Each number is 500 + 50 x the weight over its row's rms, rounded and kept within 0 to 999. Layers, rows and columns count from 0. Numbers have three digits each. The size before them is the row's rms in percent of the matrix's.

# o: layer 5 attention output (transposed), 128x128, rms 0.111, rows 22-31, columns 0-127
# v: layer 5 attention value, 128x128, rms 0.128, rows 23-31, columns 0-127
# q: layer 5 attention query, 128x128, rms 0.11, rows 32-46, columns 0-127
# k: layer 5 attention key, 128x128, rms 0.105, rows 32-46, columns 0-127
o22 083:524418470488533516490494459544522534446503505546601487506484474505429494466492516534465502452467475502522512456475546563471560599477492454577457503474484501515473447538455471492500473447516500183483491464517468553432512499458499517519493556534519496465444503470551511532543528476458555482485577477571533529476438504535443576484539502434515547541473513502495470714475493497526549549495
v23 076:516503429530519400573451455479531533452511565506450518518498517524613518427520478500538473669490518451509506484481530484435523503536575535499501459578510475428604515510481603551434491456487538500436419518565477491513490512510416516509586412394532515480513582379449535586432451531485559438437560506473513508474500424447367472476556508533589474465501482552559476526506549515504515523434
o23 074:510457505464561551498523536456476463539507499520612523514433452571505492493492551520493511420511447549566422481414566537478487564428437424482504534502417479552482479524501478577508493431535444411484472571495496459428565462474443471520526460526584527405579488502552508633612490446409550486472452381550550542518454558478517551456585508564559490524563417473595534480438449469567532501501
v24 098:455487469514497659522428473455495548529436614550469585463545533502509512454515441538540527475424489468436527474545525459538491496513546474489443461472442464533440478600429541480506517550540490486531470490539485514534473493483518505446446551449478567438485512649487563544522476433564524424503642522425443555417456474546506496605488427478498479447380506475471540505540488639551508480471
o24 111:588433555490477439524460516539469450483433470548487606534505464573459467493571565570472379470582545578524543441439540506481514531468498516506455428468561473429477557444479489505594521485467534504383472475446495422391406433496494471613601571496473550472486446503482560457561529505503576507459509512545555518534415466454540588500553492520580474536530555542487499474534495408472513421526
v25 087:448529558535469570491518497401518542568582454420499499565509472444566531497484555413474560482543452499525426465434476587463580564562552454396521497455602466496547437479394647529523431519497479491560511545505474437520530450442564523486546507466507467436472518495422529465492559495525476518509484522595487408505541536485462461485567531424508551498374515550542410532455511470562416542497
o25 084:450440508463571545512472486475542487468513525515520506447456439531495530558540562475471509500473473481517507449516524498503477569428526496573487499530436505516536496532487474544461479472509511195437488511487484537537551475483501472465477486607421490411528465496510453503511530556477552515453472493509517532549451511490543502476687535488515466492424536488507507693529468507521483543483
v26 102:545514490551511600471431533557512507452499534499524514601467462597546406573502422496461503509575588458514514628463441505452533509476489570421510528557484466556577498507548493527469499426538455504482482471585550392548615582493433488477470434428500561415576526501533464492501527470474448453520478582571529525464454511452572387545462512569428503487542524554535481494533570423476490510425
o26 104:448553507481484468503594520506472505521609578504528529469556606433435485495495416566528605537557446524495493408502519531536511556449513483526549413487489526449474509393415435441463547478567603524489519476402431489433474470497461569449543521488487519466431533558495528454494512468543496472504535493524528475445567445564451497476403405509392489572635502484489548454424492483529568548566
v27 079:474504533475441471425538558498445469508530468465512481490511486585556632494490489543469513507489528550543528464460487589478535521608505489501528536493442597434457497427546545567521403538432455494419623549488541540461484530528531458486499505531437436512505511427386456503477548569382448463531415501565548389566527468544493443418507503629385538464474539561479470487458523487477468499535
o27 081:492486493491534512445539511462622560436528524564553455522497544433507530512479489495497507548443424429586498479549479485497470477473492434573526510474457606474543482513495523517366449483455526298588544409534406564532570582547484469466440576556532412488511519538505460510452509508484517536532505432499406555465480546507473452465534519393509533450536481499517495629512464499485489584491
v28 106:532489613532421533490533475558492478449500555497508501637515474593474443581533440537477507475434522454540533572439475506520369504411483510470457477521407470497605444496501387550497476459510479488492526462504557484538564611562491522533497554484519524515550475502477438378459537477445421436544454459555547604521524523538539467524465504548489512475591541548537502506522467390375493526477
o28 103:451578451479470446461496502544515558513584508414505411528491455467440431502478424524516602536479457456432433496519496575528562523546430461508512494490522523532377480491418506487450500508516611407519466504489459523515418526457548506471532548470537462486415521513494486465459566517581453522509523539554447480428574521613515434504413392538476520525577507502494559685454547520502506576485
v29 094:554487437448505460502480493589466497424461491541488462543530480586490474604494406600543488522502551447559565513480464448536477499512474551552459489609431545509414523471612375527416557496537481502445517484542594580495489554522448473536448527483455555527523506460521428614529522507418526436522535427443496534471523480465587483478482470614429470469580519499493573480456401447435521486463
o29 086:542570491529442435466561533530474505530506519477483504540500567446496479476453413559535503550537491476506505542500515511502518439533495497408529460472530528486480508432496550480478516519489510760563537445511472487439462516529489494513530527409597499555478530528477578510477498437568443516531533460522509496414586490529442494496297471514464535508578423496504500345454509481465516498507
v30 108:526525498545536427458487478474513477375483453498537483526427519545450486455501519461491505587529514491555597540552555559507497457470467539544499407471550465462547563391596397518503483515441524472482388487468551524469485415585465481513506533534414458569537422546515510477480474544482491519518402410507541597602520573475492480451498566608458528499594480556448521483439497497366484505434
o30 113:384591433487450489498505498539520531566589505457544440537537515421545562493371491454497581539476509424488491523498388485547461449564481483413529568483522505530422489561473518454445486503501483611600511571589476518619545523493530533370491496473546447574486507436470526543443448437533432527534551509441499485505520504541501471452397533491473538432479429507505537429449529516457572503550
v31 095:483472611542464466546545548442533518476490524490457529579512517419481499614549615443465475464459490520478449474495520496478400499479505485444547430470551559421575507435485549465508494518439548490560507497446512524495470452537536497560522474544564339556494432534494511394445509518494448525443558476494462405549494383470390602427473523465540513534546480473596488537419596469527491511517
o31 112:513529496480584519513484480385463511492503499432500367476440415559621527484540566469539457515431565485470513544496486480483507466545500547562435583517436525540510509594502514597544516477535434493541406515483527541650591497479500505505451435525440464535488463431556422528566469524495522471410483458492507480569441550508553494511546452512546463466391532571535433491528457537524442465370
q32 100:586482445491489458528390485526472495456411558617346560434603541545475491519565501585481443531534553526457516513510495461539490447478518524547550524490486521480459501509539509447443484529489510573550403486478560538439508468544475479559455504472600489463609521458535502420563526548476555527438517546473477519528439412393512510449518482470525436503552491438536464409508523452480441408372
k32 108:504526443539529523475474494476497377506456423506395430507410506502474483483490456472532559565587526501455499463533547513533405572440424537493620542456453421560473414498554481493536529548541388441556563659516562500479455490448423590548525477476513561493545542513511455550466551512493511455545553480566495528509536483480499490482499569557448463547465360576487547485519458507521512500593
q33 131:483597435415552491512503531553526520515557456530528472466484595467375468519486444510499515613532516392559472448467468523489457452518509483529500591485551516532527523538548452493482528524582446478538587522561497500639519525526429534473462522481553381542430498556496540517440462489355484522509509505417401483508445507479426549492409480468456535559537489460474566480524554559449612509438
k33 128:470480564539473515458537535382493463567547460462484533515480483422429484529479443436550471500520472457530601378496487502466535550444475473567434482450481480502455442491440397499481452476511418447534520512568453419471470393547578518456618566494417552464515482575549504570522505478560514522452548521478468530544450464477534425590562484407483551459438541549518537545390460577502414526530
q34 123:477496586529564506492425606422519502513530521520506515456557493514490523523547507422506497527537558510539532513538564491535460540569524548536475439524436452449387466490414505513486546481426542456541417483466578399449362430462511484576513566533466526390524495516502492474545516427538527526586461520444617465502552561559559422508473546623524553469511508533555527471550478573494464453612
k34 122:593482515486472475496393511637512545473496448571548487434516545460536429529495521523531450502500520449556431548444448542596517526537477539464465479477530461453686630494546521472452573591539421505463514463481429546578557574461482429476431505520406504476519444444423502454439491466447499514504456539470558598512506572472500501463511536501489509479447478511436533498520590451506586495534
q35 116:488570524376484472498552501560516537515540511487451420483433589509371513577506437547482525544474453381433514408550475530581496468505479457575549527526482599549597542533609432480473531472527500488544582516539488517564487455497457570426431569480573435534525547543494582494493432464460479501476535533482468536452521481432481564509409447430489506616503463470473469518479540457541505503405
k35 113:468519479482516463511469582441579457526521487431459587571489376373435574497480525493552537517506454552544541472514494459395521517513488469464449558497535486479368354515407486564537410523476486487515503478467537539514468474456494554491566515551522542466555500493525536640462541516574499517484560469561510458562552452473537401572572495490468500512507535532558562526428486559380504521465
q36 114:546488468477494492535467546527468457499425516614357476473579546486466496476590488603512450559531563568450534519548502416516439434499477557556552487503497521502461519464586490453482522474514509577559467459462603560404489473566507476570449547462591451518581502446559530430583570509448555493461539508430501510534461493412543553482471480512478442485565486452550437389588518495461477404475
k36 114:498513473543556534471448479503489383504492427542376442494450544516436491471520441422509527548568510492496545452595533491524401580458455550525583528467467407535486437497535468500556495528525378472595531631545575460433437514472493572589533483496526577467507567544495474569462492506532470491577515506538519522511500471497467504504530568537415499573462364574458598487529496507527547506549
q37 099:475598565468550536493615492505505555546517529440554452535416539411372485519516472539481469493436490447520514511513494526553493530526482488554429500433487535491530555529561411451568460434589570436496577503599426566556563539561431506426528534540483439564408551575525558444498461528507420526521498491459504520469409506510443614450403441441466566570476511457502511526509543473507551524482
k37 097:482411521447465491513469577516519524490544521480606538543503434404472562576505530508490484408506486490569478520461492472463589456541501455528451481493564601478460517459483473528447447447504567561413492418444443593493531469537552506432510615538514437467521439551559521501572483470518548487387452527439553449562455470513549504547484386421583416470548588456552461462464518531490445555417
q38 103:444477518535586508499449577543451512572516534507521444527507427520468494498510474515603439484499523593550590496394459441497528554453535487496458517474510534430384460477451489404568545476526453493443443500452473629460574660508525468503554516541623525463534481434547517498583470562448535552446468427482495523546402425511547509476549524509499487465501484402498527427537508585525476469514
k38 103:533483547536544532420474642528433400532458464501519459429489576528528441594548439472487465529606541443384454429561537455491474549434496547503558483522497483532531491454588524415536542522480436510570560582585545479496519517482410579489409507484439504459468463452553476450472475440484482520567544511458515520456477484538472577485467396474546454524518527458512520507490573391583496517583
q39 122:578405409557465442530435464517474516466418488591434567466540491511518479495591448540565423530558542590459559499455408448532522454480466517507526526503484476429472567519496481516545519516510486575570418539500493538478564570489486487546435497437565474526455405478508462605515504500551554480360607544476434537532486398478498495439548459506489420476532461454422500468402507445518494484413
k39 112:474534503537523576476521442486435366497470476493410474520510556564481501424480526475514541536525561503436494448578526509504447586449425494508597550500415397573406403520522473459516522490504416458576534677538556388469478468485503620565572450493491535489536552472516482504540559487555459478577505496574478488497574501498486521464530601527451487552505433534475547487512472509489490529554
q40 112:483551565458563521471496563636531494526577459514564393452504565490383487529493446447528465588487514458578502431496505522546507493487545511481447517526491557387591509562491424405543566506508462428462510513540492531610491531509425517497423549519583415536464424527501529555533507538492574561487510416435536537498478511494453557434389502484422496574583513508485494490483598531446547487507
k40 115:484456476506437545453448587472494496585425431529586570420446554432521558613618423509512410447560479417475519491544547457517532516498475518583511486449563463479470457457472501559514466548550393537591486556538435516495507489480514489400607539587423556462525470482585548500493445442457510516472492509433499491522488502456540478511548419518556447427458530480484498495375541556545492541467
q41 107:468491575441409519466477510548557538500590456412623507517512495468445543536449546443535591525489400383546403472465439593524534484503487419517518581527516470533531496474534528568571498540495436493533570502554516431522430462455493480442474430529466523564427486537444521556407463522532448480431513441476439529502563557512471496521537547515402499540510475586475518612494428445505527607510
k41 112:544474492443504481509527473453493593513525568489541551513556455442548554426468562557501455467443457517526557596472485454435559439564548498455395465522515597499472559579457483456412415411504647549452452330483437498508536473558537464423506505509534466552507488501505538446578469521480466527502492453526494483546497453541515415484502480464566539424501644493507431477502510510484476471422
q42 101:490527372509417487483428509450475487489417508592385562422517436574471602600615565612442439568537483454431560560464522498528481474500454511554507527494490538477433470518510457447485518493509440569517507491429608502394491481560512468522440546513552546425570486483518462500555540497458493511491519581475499472538417501469506446515589455514507469431468454494501526402531487542484496412447
k42 115:549505538544538488488503473540513418492483445507357421487449554501440467450456485415562496537626496506479545465556548526490403523414460560526566502493441420556477437454577451450568501522523388435584569605540596464499479491475449586552492492520499533465520526520472450529425500531508440469562533464561533511539529516480489490462505584575445486589480434549462590532585470514508491492573
q43 106:436454465424406483447474613439565563521515441505419507532458451441416465527510590516573490534419437441543534472425471528547521487516513376492531504515504494504508432540508473473536438522568418551526611476451593438409409617524463463452420497526508513505547482489497576497519544528470524491505431485389547578497472503506484573478533525520460480488405514457461533476588588535484499520521
k43 106:500488587528458542428526493430518540485513550455601473485473555428467567440546474475492399520625452475587526533547528471466469492475509528513512433463533691495443538436523519439463481412476540527535490466657524453524517459545475496438472530505528455488493474473607599448528426531511401490487552471571532501571454463455526490431504449479486480481532579428546541449518509471517435474519
q44 113:567436484494504411544460567408535528495391480547421470473497481470456520528507458534437497557394538676467571484529531521447532437566529507499492450492554561446461568483599461463461510446454525530549508420507526531442426525519499446553385524494594428497464439465495473529582530595458574524426472482445463512484551513487492558489538519527481409532534541515498422412538550504525514434473
k44 113:546504510541564541467479556484493370494506473558478454451444576517497510448599481473536452598565532493497536442581567450485455543457430511560561477469497443499461454469520503479469571533471354488533526675574565427560474496526454597536508445505508546497491536586513465492446527465493478483527513500543488629523464481441447511478512522541381442522522436514444585443461549526513530487547
q45 098:503477474520394466434502495405516458461482613548305457458475477537531517523611556527501482420537480439440541538547497517583505533534427507497528519564425551535454475536494486437490440491473484568480500473452604502398528464468487503475571558520483587444562536467539509421525540480523469474536563608518519535556378509507525485503560461488502562442386502456548525460533475480497526446481
k45 106:481541469458562476483470571590570477498497447489470486543458482460392462520477486446478557518633505493536511454531576546493404524458473484487619494469458475491496482376547510486536475580545412485522582567539624475454442548486435560592489487490556530440500481479504463570451505547457481475529526424553567428532590524438547491435506572596466464571504390523506542479585498499510492509554
q46 124:510425611549397497508423521436496482564407514478490548575483449502565544472485588438490543434392424596546496506483454464491501513486460465442457388507483530450526437475453564528531470482442533545521498461453515469395448471461530429547483469515522533513603517455465566548500553557520508516472466469462519552517610471546520462560637534491543393492481504508542460506492471448584475558599
k46 125:503473538506499492556570468481441569523486556534539495526554550487616537427590480575468420602499535558503509627539514466522474451490540515476500426517542590492468558480450483448397554513449597536442499492533479525535462539489477525481428436457598535541433512495547523392519471443450496501516494431581541505467465452534479538426421502484518486487603503454525524381583551409556524469418